config = dict(
    d_model=160,
    n_kv_head=2,
    d_mlp=640,
    vocab_size=4612,
    norm_place='pre',
    qk_norm=False,
    parallel_block=False,
    lr=0.00435,
    beta2=0.95,
    weight_decay=0.04,
    lr_head=0.00758,
    seq_len=256,
    dataset='wikipedia_en',
)
Each number is 128 + 24 x the weight over its row's rms, rounded and kept within 0 to 255. Layers, rows and columns count from 0. Numbers have three digits each. The size before them is the row's rms in percent of the matrix's.

# layer 2 MLP down (transposed), 640x160, rms 0.0794, rows 388-431, columns 0-159
094:109111115145130122123169115165159115116110115158120114138104098132134125135119138125150078125102097037074141154096180133134142146140155127134108136136156114145153154119163154094133154070185125137171135151154092122113087140156111113114153109065148123147088074120146108115125132127122092090132145130191114112123089075116133127131119135139141134122131141137112112118130104146146110087144108109121122119104109134138161115114120128163133117104104125082127122117110108109119100108156133
084:160157146142113129122141168115138095102111133141102151171133098139147099095115139074122125127120126177169103181116147096103174127158146110171107127155148114122163128117145103177126136135170144105181078117144145129120097131118085126158123136137129131083155136155123146143114118150155125143098150146113143132117139109134104134120114103081180116090096105125107132126170105121138135145112140105103108135089100139133140128173136119150171118142176129136104116108127142134099180177121102
097:174123112102161147104101072118142141130104113127137118128112132148136125105130129090118122162141152156117146107091146116123127112121111132084131125073135125129165136107122168137162106112114111126157123118116117154140139115111102110135129128169102056146172110122172101175114114096121127149091144124114086123133126132136156126093064134178110064118197125155135127137108142157119182142126121138127135095095162096105106145173154133134131092129132138102105121129124160108112127153126143
082:154142179140141068108158141075139134135144147134163151137113111166159163125141102115188099103135128124129113137118135125142104087116168109167101140151141121145111156132112188139087137104135142147113129188117153154161128126169096127131147161155106142147126136149128118135143096086139101130113114145167150134120122147102084182127060116113108124098158098085153100139137124137123142132140136098089130108142148132148137105141106164133124105145117146155140131141149173096122142133126099
112:138119151125132119168134134137149140125098110159135171118084126093125092104110145172162125124151155119140140075099118152134136200070163121152134158193143138152103132119164082151150097133075141143130096119100135092122158112102110158136125101132106152114112093121113155104127124128134126141143130150064096138104136135114132142151108103135143158121156143090115095133119157145117145145125137138138146136111103128119170105103112158128127125134090081098103099147146100077114125148157130
094:088146101106157107138139137126153167130087131130116084126170105114131150099143131149108161138163143063126072105111120177125137160123131145145121134100064149126091129149123109131132123130139138118121097118147123096119134121130123118163118108120125132121161129121153152133160075103101128105163149125105131137154098095095102106149109119092117170142121150120153136094159092173158120163116141139133157100118122107102150123079094092149123131110125160129096098145098091092125085129174123
111:135132148141126133119115086116141112092133129153132156142151128138156131146150136125156151107097123167098130110134130142109120136125137149118101122140117111142096115159157104110172127131079082153151140124091095149132098146114169106104155088129123102130149091137122131129124121124137116129148182161204128110156139099095111123169119134175119169146107150091180137158191134171135141179113127183090130164120142138110106135133115121111149135158184144148100140162138134118123108115113098
100:068094127115129165150132133132122136145093115129183115148120123117180102131154131090149135122151111056181157135114130152082076135189134105085122136159148106129141138112104133146151158114140110108123114140103139076123118090104146150079088098135161175150126146114138124089140138091139118129110113112163121124122144111146147125130102130117146159130095129124130116155110108097088116138133161134157109168120130184131140162105132104117110123105121151112116122117142088099120117156125110
111:174115151090096152091125134126131112142143123181120151154121167121111157139128149105122143124107110142132132170137164142117109134165107150101173128125159089178116109105108139165139080133106159159155088137108136116139131088138118126142078118156116178133182128138089145117136148104128119138147137132085138134128139128126128151138122116123125127079076150105174150107126149125137172120093165091124185143184130141111151158115153109106107130151164133104111120129131146152127141096148101
111:150126140129115195108130107133103079098092145180142150128106134158113118107179105142162117158134124118099124099123138092102113077119156111147135174150113122146148136123094114149125162132110136134146131120135104112122113131112129161133094162137174120135129095115153126140185124117111110111187139124140095185142077132159165148098096159132122119118158111114131122126134132135128145148141147103124074145121123148129100130147160138138136150157144119159147095162108120057088158122121142
094:104127141152124134083111144132133125154156137104084124102107126135119139156132116090141122120179081099138146150134105139107140137082153147145145140118089089115106125108108162149155153122119164149152126124123105131172120091117116138131142144172127133181148122129142116109145101110109133137139127128171148152090129066142153123126125091094096098093096150138129121119137141155187143113142109086125108125131152104077157099112172115102092155139157151107140064107091132130144103085108135
111:152146107122158136100090086152108174132108130140126170157169126128122102148123148078158105130118148095158161152107121117144094152127131122146109155161124166142127086119156154152142111162179124095144133123130114128145158081139147145127131138173122142106130146112142085114118107127124119098108132163132135108129125116126164086138141166138175093142137145147054134127142131115116105121167096128169137131126131154140135174132143151137119045131113136106158072154131128153112134152122138
098:091119129114120119126145101079118089105107127147135161144079171157116095147136110161128124151144106122143129153137115170139120141115124152120131173158154087149172127127116117084123164100136128119148121144166151130119149172163147082131127126136078132141131127138119150152131123103136105127119167126087156126115141139144135137145123135128131166100101106060123132150113107092104145207116119137128135153144177084112131152104165162104121162111109154110174159155088136132112121110100147
079:160130126146128098159166102111142127120100179169130116098118130139106168051143130160162110109133136136133162114119175138146162151139142089117124112128153128135169160067078136152112111138156135167151156191166110125155116164126143129144114127104149124136154106098159137101131147136109105158115070127141102140141134108123125123135162082104140126098135086122125157142099115139132111120107120136149095101130078166123113129133107092126163123133157128121125163109116127113099110134087128
105:124161095155097131132149127151161136103126120137101137100169135136083140137130123141171136121133118142127117100127121095108115124095202114109130093129117122136111104121129175106129130107128125120116130124129137142112093111157153094200119157142127090123099150101158146124111144072155123140111116124146163158162140164147120121143185128099138119142104127085143166084158145115176129154146110158153136150108125192148106123104144163105160114089109141142087118157097086146126120111139136
106:122193140097138153115087140139140160123110118096164081149124134104144098091160136126168087135147134125127134126176135149134154147140134115185131132106129172131118152115077143121112116125120160091097120128135115098134121046129132138158124113090163155115083167132115121129150142128139093121162109108162102137151095085138114115131132120149148105145133111191117106113081131113118179136145134101108119135137138132128146102151131129118125137142169132078131137173095137114127127140128168
101:156128101118097119162102110166085122139115123093101135140154132129091128088071148146122101121134101148111158121131087149113151112117171128095118098140104131133170130129092151141130169143127103145135105092123124116149110180094155118116148147103153130116117114129135145101100161117119179096095146140113159124168088107111152135146098127122108120138076108076134136164161132122087116148090153139116131097118111123125126184155157157145116109135138132139127100194125126170118104157117145
098:113156158131137153133117113141136130115086133127143151107152144106130115105091112122163118130155128123145094151122128130087125144129148119119137140170101149123160134100115099094133131146120148115035156167082129085144150114130132135159092162126169162139158108162116137119146109111151104131095107131110149133122084141100091124125116110104154168166167123085128082115101118126123182144123101130134096111089152145090129143162160087097153113148154152109110110157149091095115141140130136
089:101102118142121136113147130151118138136138140109134147122102149163118103143140102112144115102153165086100146178103141132138102114116163085098151079140104101151118110106112161145130123098127111189151101109066137149131086117077130130156151105144138160142113152130146112076155108128154134152169132120117097096157126099106118116123151121128144131118091131096117085100168099155171160152120138139102140121100126153178147081109137125117140164133110131149094104141112102089134105138138086
082:123166126143171157130107091139087109123106145136121127131099148122078092126127140124127097138165121147105172142110129134097095112100132144112165119135121132155124138101134145099142108129127097122175142133119148181136129141118152124100124137111106160157145154116138106138147094068138139126120137118103095104151119077096149107173094169118134126085138140115128049101105160148073127112147141123156149104120071097146132107156159114113129136139095112112113087113128090126111136122172105
088:144118129119156142156130129113120171138149123132113107122120126115125112123092110108135129108160130078162100118122090133150137150140117092133128121131125171131117176098077092110118132121161152132088097133092162113105129087178130153116148086149097117109098108136146110109139128132137120162143136132140131118177091100134135074159151180117110126110141116110157132120167135164122155134131120119142156130117147081118128085184087149118179132137088172102141170139124087160132111167160125
090:162141123149149143141110129124125146101100082111086107107112080120103152158116145149158149155163147150089105124108139160111111113122125095144152117111103122154143105150091151114099152137126089103158125143151132102108103151195104135142137115147128132120128131157132143121110113182106156154118131057156182155130101087143131145142115119146138118140176117063160134170111125150171142131148154113169121086133118124145141142118138124132144081115133153098142138125138129156154170094140119
105:145155136150128150166178155145103111115096109142109164117087152140146111134134119137153112162156117114118085159142139148156116153127118142147130170166105195187128137102115076118099147155120146110163149150096147097127124088111124119141149114113161109101071155133134119128153157133120090158141155106151109137146113120155130118142104161099128126125136112120135125146097114115152072105121168147115155121123096098139122149114126126121124148125086113165119160146121076101094106173108094
116:089108152174131148133155182100169109120133127149147174083137128165123140118121150145100158143149142119125136090126126084123136099158108136108128140140101138120118091131134091171132121103120105130156160114098153169147148145122149165133115146142103135136126071111153103135112170107136151122081126134199108113116156108134167077124103168102145147137136179130134123146145120137127130142082150164107152121116124070111113116118124113105167113112084148104147126144133133101167103147141139
100:141149168151101124128072132111145107153165147149129128132120135121150126144102125087131107098152117147102131127089145123096158104107122106132153095143117095082094147146120142115158132090100124157064158159132144167145120112116156121152126136172133142132162075142139106128136154141125154139143122076085173148084121125089106108149178114134125130110157133108139110148141073083135139163119109157118096132150148137115133130121141130133172147125162119108107097178160124144146166094143132
114:149150109152119139119128104165090106139091114085097160138108153168137132129126117188128122126127115149141085141138113114146128106083163143146157130132069138159153147128139125183155119130142111164180164108116106055090124180160123127112142153118137147142151116158135106114138120077100125114121112136145144142117164141167151113152145101137105096147087095082113122148133134126125181117138127141120136168077102143137142132114129139125106144104164138106144145132106164151135121118094135
108:065156142137146110106165144162128115135129124105168102129132078103156126120094093096108130122150142127144099124129152117158120114152137159139142174113099145145083133114131107191126123110086165135146135113116135110162134116126173105129131108099118116149095153125115101150162100084119120108142131115124143117158075125118148101157098131128144087098139117139173122098146174110178118080144183132100121087134159111129092137128135143139158116155104128115158111111119125134097167147132161
092:098128107137127076139113145130157135137157142150121136128132139146161093118148159096101118147138135113100137107153148177128115157163138151126139105140150143125129135128092137093174139141112140147100135098119093108141121077136159119088148148131116117132166134081133120107092130094127135110137109112178137119138130091134169123144103105089154114141086171096133094102124120086099096161115087141115128090123140151131095124132134144148102104173065163096127114150134117104118205130120099
119:209148120166120143132089171154078126176106097110097107138136058136143127142114141112141117181128067139096131143124115124091102106175127138119146111109118151098160134161142162094147146146117142095078124112125164133127134117120120141099095160137123097133112124097130151106148083112123129125135094106128144089134126146144139138135147155158144113156120110122163121125109118088128131174158119159153128112140148149124176152130107146141121085139125126119136124151134175161111150115102134
084:109136094111136134137113123111140123159128162129129150138124136093138155133146143166140099109128128159167069112158151137144118099153118148152121139139144157128122095164154133117146099184164116112100102141107124144158158107101150124178141095097100092164120085137108093090133127153151133177166144109129122140107130125109113092186175129114147133120097154126107107136116116134108107143074092116153115119107142170145138112101116103157122107179130136124111114074140108143089158098124087
105:137134149103130103107123135116133126109107125153102156126156085103165104153132098095150127094149118099152127145137132120125151128161138174102098128123111167143110114130095130098120165153137154145112097077125102143146160128132111116140131121112112099164159110143137140084110128082063120111151145141160141112166121160136115136082159146124113135173087103156146149147154115147104155155087101161094124099086117120086164148153153131127149132098173177129115120115115143080135114145086134
099:115112108120161127135111131152134138145092151139151100145121116157132124170069170105126081109116137130082104130155105131139119114178162162153130098106124096165136148115124164106117083131131122149115148082119098128160111121130118135186113149164146169102130106184121097091103142128126171125123090135091127147077157109170112150170101118132142119123129135163100111126099084149104164108112120151131076136123148102138128114126088121129119157152135138140125095130133099128128117076125123
084:144107096129094137106106142138130144130108137164113112135155096135152152131135165118098087127146119160197136131115129134165147126138131119099073132143163105125110139140114147160158131148131066146181115093125102108151141099133122111132119102130130112131142086151113148087117130135100143114133141119133111127179119124105135135099128149095160063158120149136126118195134125180095112115085127145121144134124121110105137120122155106167121065175124090074104141143086128144126139121136128
109:131139101164118117100152117158081143090134113130174106133121118144132116095133142177164143099163159145096115090108111148110134148134135096132175075152140159090160108153107103099113115138112089112140140117104088081144117135139137165128146154148114132127166198163141137176126135123135134119138117134148118091115101139095106176132076104168127155133141164136129107101129069108112144139146126108149118112147111146126125124136112115168178154147138109167101118105120109148123127136120112
083:137157157115126132154098076107173135149145176139093145115125147172132133115120109090116114112108107127091175137110156121104145148142172148124132138092151147158101131122135137130162154103101103135129170163112097096130123087142129139140095130111124133150125125139116134167178135109116159134149109081099118125106113133093146144131143108076144105138145141093152103092119109108092105140142112162133074099125142133134107128104134100131138088126141084094109093179093163092112141147143172
107:133120130094135142122072135102193117183114158114110116125091145116067133099155093109100173162143122115121157155115106148117094142121126118146139172117125140194181098139114126118130074119128140138111139175103122119131127147121167134138158124147144093116162125099121102135146160143108159165144130106125144127149138123135138098139090127092138107107131143119101136109114165115150140116110112167118104122114141156143110130126147164108132174111119192116177125146100100089117127143122108
092:150160110103126120139132126071162096129131059112124091104117102127127161129122138131119114170171130132148115097126120134113112126108158118151146131137132142115117097118110142096157142140135115135129123117144142134153114072166126070128086115100129137122119113112147135081181100119118114153112142141107108112158109081106108101156140126140155112101074149125123168059121132110123119162125095129133141104149137104158132151157161136128094137114086177114137151154138051106152147138136132
083:136119126107090152121111138126139117156083178180106140124145166106130108119140126131158107128158120093114140101123127099101158154116169082144160169132147147146140126144100149118136171163134095114072187116135120133111107114123132152070147159146126085151128143099137158096136118100117124121133098126131155145078139170113151111181148119156140162133113130133141118151084124060099099118119123144133148137124109117136170114130116147104086084142153148089116122115112134148130129135160129
103:124089126086138104128110118098130136120112122147115133117105131155145119130138092139120089112141139039121142107085162116104107105108122128165126151101160143127115133086129129077112158122195177112125130086149111155147143128134101153116106129088113141162120114131144101153147140117127112125121140144134120143156130130104157161093115097155108131143155150156113151173113159133105137113139177149132138116120143157181171178129105110152124094093197133124113132119123148135100123164119146
107:130158138141148133113074130107099161106090147119133136123125132112116120135134137129144090155137102143139135139107098107122125092133156138158125182119109124098168093133065171134108158132156129094126179090107130100183141092132143114100136135127115146184097097082157130086131145141134134166119106147158145072145118110157128115148085140123140101114120099106092146156129151138131126094124127092131127121168152122123157123143068140141118199108105157141133126126143140134136123093112129
097:133123105135100150124129217159172127129128144144133153087155170151151111145108134078124125134117113115108119148106113096121115122120126121119155128135152115095110122088152131112163130136070140139133126122086144105153124129144125133108161106128137126131125168177146133085094113127146138146148111078143147106150118105139142125167113108126106164127140187063125115103106132187102125113155117143133132105117134100111150166143114148110134116143108158136106153160134078059151131109133148
081:123094153118170118160111119108110136163133131124130119136130117142146125136101146105138113136168128140153102139122188112082080110115165109146135154168112109126105118152075116135114117144177146114165134136144147117139171091123136126142121130140156134180146140120141097140100139129082127101152141114104148148124117118135123136110153117071138103099153104134146094140137158145107119142094130119066105122080168106118074095118108103136128077143065156120110164161136095095130159122121121
090:097124082067144134103117169118102124138127085126140131140160124164124139137117151129117109112156104131138121126120166148086156135160123124138099123107098066163112122124128131168103147126131119146145140175167090137126125133128112086144119192135153109089145111091128151149104147148150152152113152177140108090111105142106094169126126110113124146131120104136128156146114097147131160164170102128128114134123130109156166132172080139141084151134125109114113132100163094189111112122110134
087:108099131111117132141151155108125110156118119131093137098123159077127083159160132169122095153102129120165114160092139165129129155131161186133106117126118135158128152128143087135138146122105127157138128151107139116138147153130087118130130114107114148105129095171156130080140158108138112119146121134122129139122115146088156101188121101078091145095141151155085145160127106133059187115120131085136102133086112110120122139115112153166125117145084148102137149156120101163157116131130132
# layer 2 MLP up, 640x160, rms 0.118, rows 389-432, columns 0-159
072:126127178143160130130147115156112125106118128093130119165108116099162119131106139099119127136122140164139160054140140138154129082119143096155155113077142156094122130103162086092099110124119124151140144112115113115113147147150152128158126173098064165099152159112149098117146115148141135150125116126155096165094105099122148141090126149152121170109092107101114125112111107146133121138130119121102121106187122149099151135131127167143144100105118119111097151104134115136153069157174145
116:097097151150156123112119093133162134116106105105103133135157121121139133101109137134113162135087116113149142150111142158129140132111087130138097090121118174119146128173122148103145123149147100132122133157156157094102140109175104129128130129161173152102101106156108125116093156170115130129112139153104147148113134160154132134092137168113157152143085123109099151138146142121084118123147169128075102123137152124149120147165141143190134133169129111190140118113103121157154142100141050
099:123146116089104122134096119119144163158138102126135091111182122189134084127108118161102117135150173143126134177141145111158125066160136115142099134132143116122126096109108153125141092140131162089090108137146142157143148143099186106096132072086117089128121164167118126130113138163084132106131119120111101108141138119135120106111123132117110133126174101153072136153141135097155142153085093110159114152098152134119142148121144130118124116146146106114121088130154117096131138168155145
099:135123123118154106110090135138143115120132117139116143150139152116162108134134146101098113108164076151118189090123102119112160106149110169134103130142148117111115128086090130104138134127172094165109112152116133109130142085100154161139144131128120139151132103115106165132109140130101129121140141149100154148117152096136146176077107139160155119185112165100146126075146166098112126120127104103127116139144130082185138152159138117185127113097129095142129088074137142147122164150148110
105:118146089160136134126126157118169093149142097093133072143169110126125125154126127122120144112185102156169147148147141151140129145140082126102100106130146128119111117110161126124136103071122105073103143109174161148111134113129146146145154086153132137152082173114101126121073140123124153151148156142116141127137126134147131108130114160153135141108132129122177180128136072140142075128138159119116188131144136136115116145103128154186115118129127108158129112117155154118113122123148078
104:093151091108131117130070077144129122134171127108119146106139082139137124127124167099144134131140147076124135091160097127119127126102140115103124119127098105131140129120141125110116112109121087151138113127105110134126129126101153153160145118193140111192115080160134159136087151094114112150132105130130135143126146140118170122147112157149153201136137129126142107131143116135134136180149132125140116135151136160103148098111135134152109099120145134075170131083115170131138112143067182
089:129125148121148109134162102120147126119116162094134133132161151087185151146132145124130156133168123107166114163109105155125150123104102099116115150134101123186175125096132117088150146115152116089103106131058158111113117120131113156195105082117159099127123127131107154125140086138135104131167176135110106106110115117146119114107094067137128144085134140091135139127094141108122175140101161126127127152099112160120121118138098160125127124123122142106125098104130148096081160119141125
119:136145115103071128126131109138127124123151116160134131153133127091127154141151090115134118091175127108128125161142106116107138163160118149085115150129117106136145129099123121138099099098137167121117102089138137112173162132168085138150136117128164130097102112137134122138124156136142104097138135083123124165108166133166127137140159135149140153115059167133109145122108167143142184120100139097097173174153107138152112119118113135115090156164146104089098134117129149121191114087138096
108:148129118124131132122124149157113125124149113149128165126127134134111145146139119150067172131124123173130146134128106074140159156120139108172123156147096104135140165108160093096160142088124111131125131136131146153106184086137086064122087093159104153128147109116120135144104131130077094103134134128089102176097123149132118156160122161132129115112091111115113136155116075140120083131145105141103132132095122133112108100142124142119131177109159089176103132114165101115142102143114160
093:125159110145133161107153117153149125098144122141145103092116137114100108112087150129128110143122138153114165167128134149137141113129125111170164094119125134132110106079122160122136148136105127103113143118111171149151120137150104123124098133124134173125153178119058111095115138142129089112145129153083113174124156137104107095121171167120146123104121170121103132157162121194169136144136134154153091147111108123151079104108115133150159151094100154123154101103147062135132129137156138
116:141143131131111137124136097178122155126095125118160095122121123149096120070104088070116114145095170129140114114141135135125148152120126151116140091100132158113124150150148160129139135109184178126125091137152131120089157111089124142116128124159121115170105137120134127124138172110122122134114105114171150139141117138143137082132159152202086126114121147090072183116120122099178138081119112146105173129125131100116091141130119116149122170119098123118120131165146118123143113131121170
098:119134087099120112138132119116093099135120150129148149119130093116136141134149078141116118119105115096131118124129119165107154158151112114101092141173149130153136144117127123112092124127139131138138124145187122120115137163100139174079131091132121108153115094113133106123158087145140110139141138115053094116110136139131154103196137070118158140154128133098120166148152176164151150188104144086154164127126153131118123174132117107094173130148115151126123119133085155143160141107131133
085:073114132108144125147138070095141129136142149183124138129131112136125119095136082134095107122131125117132164117114122113171145130117123117104128118127114125156111128118082152136142116138157203158155144141152115141105143128104156099074132135118163121128116084126144158109138150144136140156130121123134112188114150125152132129113150083083108137098122154163136159144137094127134153114151161145112101114145129128108144103110110089117160145140125132119124153066217131135083120085134106
104:154130127111074113120117111140124147148167127175154106133135135081173147115130136124112132112089084149108146104109121110117150114129174143133120105140138117089142132109169095100155141124159169142119109109117108122140130141115145103137103134133127114084130135151059146113077136149153128174117105139079143150117154139128107103132112144088137109167139127143137127124197119089133133156130138158159093125069173110126152113140146130181151119135135140145131087134119182164132092104131122
094:160090156119174173084123110121147127114122127138156138138150130180161132096160141164147177097122142127146119099114139106137169146171148108113150200110104133111112147095103121105117141160136117133124167139079125150124093155135134124100115092168124074126174101125091147111092092128120118136122149136126136077089118156097122125157124143148158129121136112124121138146176113125127134097090109127096139137115131165116130118159110094136138182119154096126159118122152140156105137108121108
103:178125081127080123131118104118134094143126096117146097118129127149149135110148107125132149110146081155115105152089149126122121165120125136132109076116134143126135169140133129087132110108160159135106099156123136096077105160144106139136140115151143109171144092101142169116134155120073109130155150138122162127105120095151174073117086133170136129184146152134145106161140104143136123124115101172166135101100134134086126111121119139157128155131129090129129117122112144133153068128161089
087:166110084141143107095073091128164112147147095172115128152140102145103157122182124103085181114112143150111132093116127107133138129146107143098106105097105121089121122142132100138139105127140106113142073135114158153108076131140112095103141080135155121167121095147128159130095120152142113201103158116105157116105141130122150139165148127153129123124111122137130171140185139114125103136142148100120166109153117167155124120089094126126130143142150116120107136132132169109132096137106106
096:111111137157168114136122131141116117144170133100164128117172144155110122102145122129142123090101156136113150115102127085098191133101089141139107119061150098098153120102127109153124149143085147111143138119165097134091192119097150149137138130096121109129141139171080120136158143105135116126119167100109123134135147124090162076120127131085115150145108117125126153158129120110105122134150161129155099121078130145107112126085121154105130128106143083185120154147149135154135162148141145
084:157098148109101098108145111128126188142162116112097142118128137114100143129158072132127130124118107120128105149155130126149175127160078104153120105113128145114105150160125146108131104118144131170133099140130169134103168167168104135129113077112181138101123146116114132146081110167150140144097110138109123156084152153131165146103095148116144079122129176141120126105142088169142142119118107130113136108102120154145110126094096111139179143146115104104177128162098136099139102151114108
094:122154135135147123104120110114106156189118118152157099106114145166154114172123122118128131111115125191117119126118134110148147141086083138136059093111142118126164122083099133184131111123083167118112089119155126147151125116116152132121153106167138095135105185145104117115127136094097135104163153110127120138104131150131112103088149138105130133129158116122111136143152136146146086136136166109099106156112098148180136123085124098119134143111153077159138104102103179142114146139133132
080:119166120125189123138130116155154109131150078145074113104166116122149145143117124127091126151073105108150152124101131118148135097128104109132162119160109102139126096121131139141104122108122099120144158136132132136145140144132126150102147103165129160099168128156060106144101152116119150120162146168118155101089179117152137095091137100125082094119135127123106125129149135159111142124129142110138128113128137157129125141142137105084062133085179096157135105088115130097131103079155125
091:146126135073142134127116104149134123132144167131139146089115194086146124137129134102125137140064103141173132117106104122087183150169129142108128131133146113106144129150137083121150149148115129134166152102092116125103053123119119146093136101129126103130123102165089134127106177128072109160103165141150131167144173119126139120141115142125153071128134143133117165127152105135145130124158098118140130117140120126139116112156144095110128179122136097122098105099120096094145130149091122
104:176086159117095133130166144116074100112155137131105093146144133188129129137111128145078146137114100128147189106117163117144141124074141109109120148123164090121091107164121111145096129129154112147140117138112146122122099183124129105158165126115144128172106152125163175102120177131128097136136129142122087131122140104158092099128118132177136160092105105128110111127149128101122150106110152170096115150130108115129094109128153143120151144147140152137116136081159155103104116124127161
099:113150130159126163165129113122181101154158108151132134126167102122059121092112106136096149154143162120128146162084119113139159124107138141124152120099148106147126118100150064150124132071147120086139103126093124146105133154099108116118153121138159117134129121096119158128147149134142146162113126131103096160129152158161174107123137153106166156148128148175105161130126093141159168153103144129150102083123159103168106124128134076110139134133130074165125130147127129120108103129135130
103:142156118179118148126110120162117165112104117114131068143185123119131165159172163134142126131133083144129117143146138146172053144112150161124099129109092137143114125127118090115107128077129154167138102120148173122109134124140096155103130093113142132156116110085127133132184112147074130105111146147163160136108113117144084158143156131172087117128109168165130123159129128122129129094076127096096118150146133124122128155124116103103142122109124097123125143125126134166124124104115127
092:112135115135105108137142108133110097127132117121140071123095108134138122138139077144124124140119137149079156152127117133156129080166135123155053103123175117149098165123112141155131133153136112122139107121140118156127158130120139123105169133120123093122098108143135147115116142143133135085178161158145093136110125125133147097138162121108141164134093137162142140099172117079135098127116130100046161127119161103152172122136176119145142158166161096129123095159150160108128152124111113
105:146092109144117097142117129092128109138126163140135118141151133152124137129138088142093134128104112106127156153151126107105136146102138109134118135118143133110101145134126117151120131152132130176167137137147114102114128092090102149080154107135164127122154120103083139094115143114119088112135156136115147070131149113134117129131103131157146099149090132169156133147165176113173111131125140162104107124179112123099165139090096108127091115116161075093166132138154149139113119201094063
099:101168125089126133096123144118142139154154086106126145097173094131092140108147164126068131117141112133138142156106140156142140167125140121086138108126139114118086118126131131151132170085139116125103116097122143116090144171113118129133126136110133068123096154085108138143134143188131136123080127155071100146118154156129125121177128184145185141144130118145149172164143132143157102083153150139106131096093133133111121131115129106133120103162108088112151141120137154112114154114133113
092:100119160136135143148100113148098092136117126114096135098111124139155114169116122112163081157168166139189152114127104135111157137113202105084158133103110110105097128105090105147105095124099133116098126121119111127130128146149158161137100130150128085122187124124139130161141110114169153097135169158146065093107132132108113140125071119102165160106109155117132122110168148107129129105116140128092161114176104145118124112146129096112120137097139112142114095143146126125117109111143127
119:143166102118125112188109143071120106173108134139124153113109102111174135112111123122151157144136162102144128106128104147148130157125108123140125076119125137140102116134143137102119129110149115129154140084104133188143143167131098102185120121165154139154090110167123121104152117114121135132078188149107110125105152145150159191122162134128143100113100163137085130102112146134128152107113085160102131094106145139114113129134123165153151116125115135145131145129087121107175106154099125
093:120132123161137144159143130113090113147133123146136138154132081129129127118165143109145100116152121156145140187145118127151141151107102114147155105134141118095125105114115149132108087118156107131132073125125144090113117123124140140162103141148127139103121090165110128093163136111137156130149168152131094166147118169137151088095163155069098146129089108178109136112125120109105121147153129121137073174140163086150096130127084124163134093102105095141115084126086175144134160112116119
102:128119097157099076131088128124176122080146124095114115140140130124135123117151127127154132101136122108116174134154125167128123154086117134103104088136131145159129111101169132099132120120113142129136146153140103064124135131121111118118174126162133104141148141086148174116117128120143101096133134160156165170138141142157142145123133144160119122136100143136105138106155168150103093130158152118111081115147104115126087111116169101153155138145148115099115145176109108149093050134153077
108:126081092112095142145147144103180145092169137124088132105111107138145107127111123169103129136145129133131140109139161155164125137172098109153131099097139077152129112105164117127139108087131105101146125139158150137120128156187120125137133089107125150132134144148152151123089136119133130124127167145148118117070123174171093109092114115170167160109121120145116165130119116128116081160137164132127131070116153142143103111112133153118112117150170130116148136123143109089110073172127126
092:129115180209117171093129098136133154113165109116140103098161099147143163129097088133112153095120133106103121096130097083146156144130133146158103106108150124108122133129109095164153133076144115095092130156121146123095068184114125104135117103127123158106151140121163129135122136104132116162097117161120160170123128107159107174103114158120158121129144145125148167162157135140155108128142138134137133116080124124097121136111141145160080129130164120156145128107119118154133123128152158
108:133150140107166137114150104128160113163130108160115140131152111117105157167098094146138146147145180154129166123133139132121123127179149072120097079147135152124105123141130150113121119128135114143106111088102140137092098174186134157144142140161115179102140128156155098103101089104161098107107113094129125135099125172115156159108152147134146084115120145101143128146172088156121100102111101156108135093079113147167117099140123133120137159119121124106130122132096161161141145098133116
083:130118082088096081162096101109140143164138158160139136167159120120128140133106114114149091160123178121115138183114160174135124170128143133100107132139133141126125097118135106129156187130126146142168127149166120112134114165132134128148151113099123078142160113089148133112106121136139112109128100122104089174143149161145145123134125179098172076112070152140080115144118154107130147095124122152146147120109134126112126096145125120127143135162141154086158150156127109136144116118094120
092:101070123116132127127098101143164156142170149134126122064142131117168137114133097143115169153129102117105147122134111142145170107116131144088164105080158113129121110106132120092141130106160107117114061177126133114120103123143133092114133148152172116125121093105151074158113109170110141135162141110149104162132155156111109140156109119110153156141117125102170161135188092157161126141101108118112127110094134115141137150111074149143092127146130135156115138121128127118134106113104098
102:165116128130114116149114135103100138167153111133142140109143128138134080107101135158105150120149114129146175136117108089136110096146121113115128097123099149120130120145144091105152162085170122109170102121133129175137124110106119128148133112104123117112109131137159093115088202158145104099097157136124094091133146105091141115140150116156140149165142160120064114122105176143134115127114144144138137125149118125133137119105137095161145186048142139147128120121131132105175145151110076
095:129192115117107127070142139127160131145137101103089163121162135167101113107127135121082163190148118168151124111136107116168163131088135100145093143107177131150136125117114156125098118152144090141120112146121096140098148138115109116129092131110142153117128091092102164057132119133068171147112113122129107121132127122124155108146143135125112107117126106115136129171149104180157117115104120114130156133106097135124083132136124108114154126097130102182113118138144129095132151153142105
091:118169108118106160126101099151139126128120165162132210133147155105110185098184159137120126154155149092092128126173130099112131147139103128125118099143100137086118129128115168115130162114147108147143161129132138128101110091107111109128126104099083123168111128138100137126113114125156142158120146133132126102137145117158134122127114114125106143138086172149104101127187109118106134164143128170090131123141107140133137132096130098099166082122102156142143062102173120140126118128119152
085:096132140117125112144144119146122085131135125144112132136168149147124135137115157068127135120104141114129163191135130159133168136144129116111090119149103119095126121105121117135150116127113130118149120105171103116135090095112159123147106109156139139125156120120095159129091139100126123163144126133111092090158144127154104131126156092150183167180129135132153119118154127116127140113111107105088108145187094119081191165161158138152112147110116074132116082111078152131127126118089100
110:115129148113173128121141133135149161148119142124114129127174120128150079131131170132107134125142095171125143146099121128117147146087131137163108082140091109167094123124138168113107126067126163142102140127124123162124111106137123124162113136110145095121139103157108123105165150163104145111131135111131111140106105147163164098127186085085155120126110085152096134159148093136089121124119127095143146126101115119125178128126092138174129152043134140106130128141169137113162125124105159
090:177128165125127119124121080169147138127123149151112122096115119102100151121153094107106101152132146139106108153147117132121127134122162146101125139135178147094165089133097145111115142148135098140105122113119118131112085119150138116148145116141156117092154155170090145097101103152100111102119119137114144117124162132132130175150144114107108088114115131135151144129148093121127198153151163102131113150157092137095155154067137089121077154113143130181162146083147165132116133147168121
093:142146121135142119094169113096133099126143110113141143099108183156158084123112140118096129125086125171122119132137155124140173138155108139136087101172135100089133151109134149109146106105096158134115121172109129138150155155129159153146162127146152141115131151133103127148142131066107104113152150158107128158099184150126115132096147109118098077115159115135105131110153160148120147113141128148134143136103099142132092145142158134114106119140158068151130075110177113101145095114082152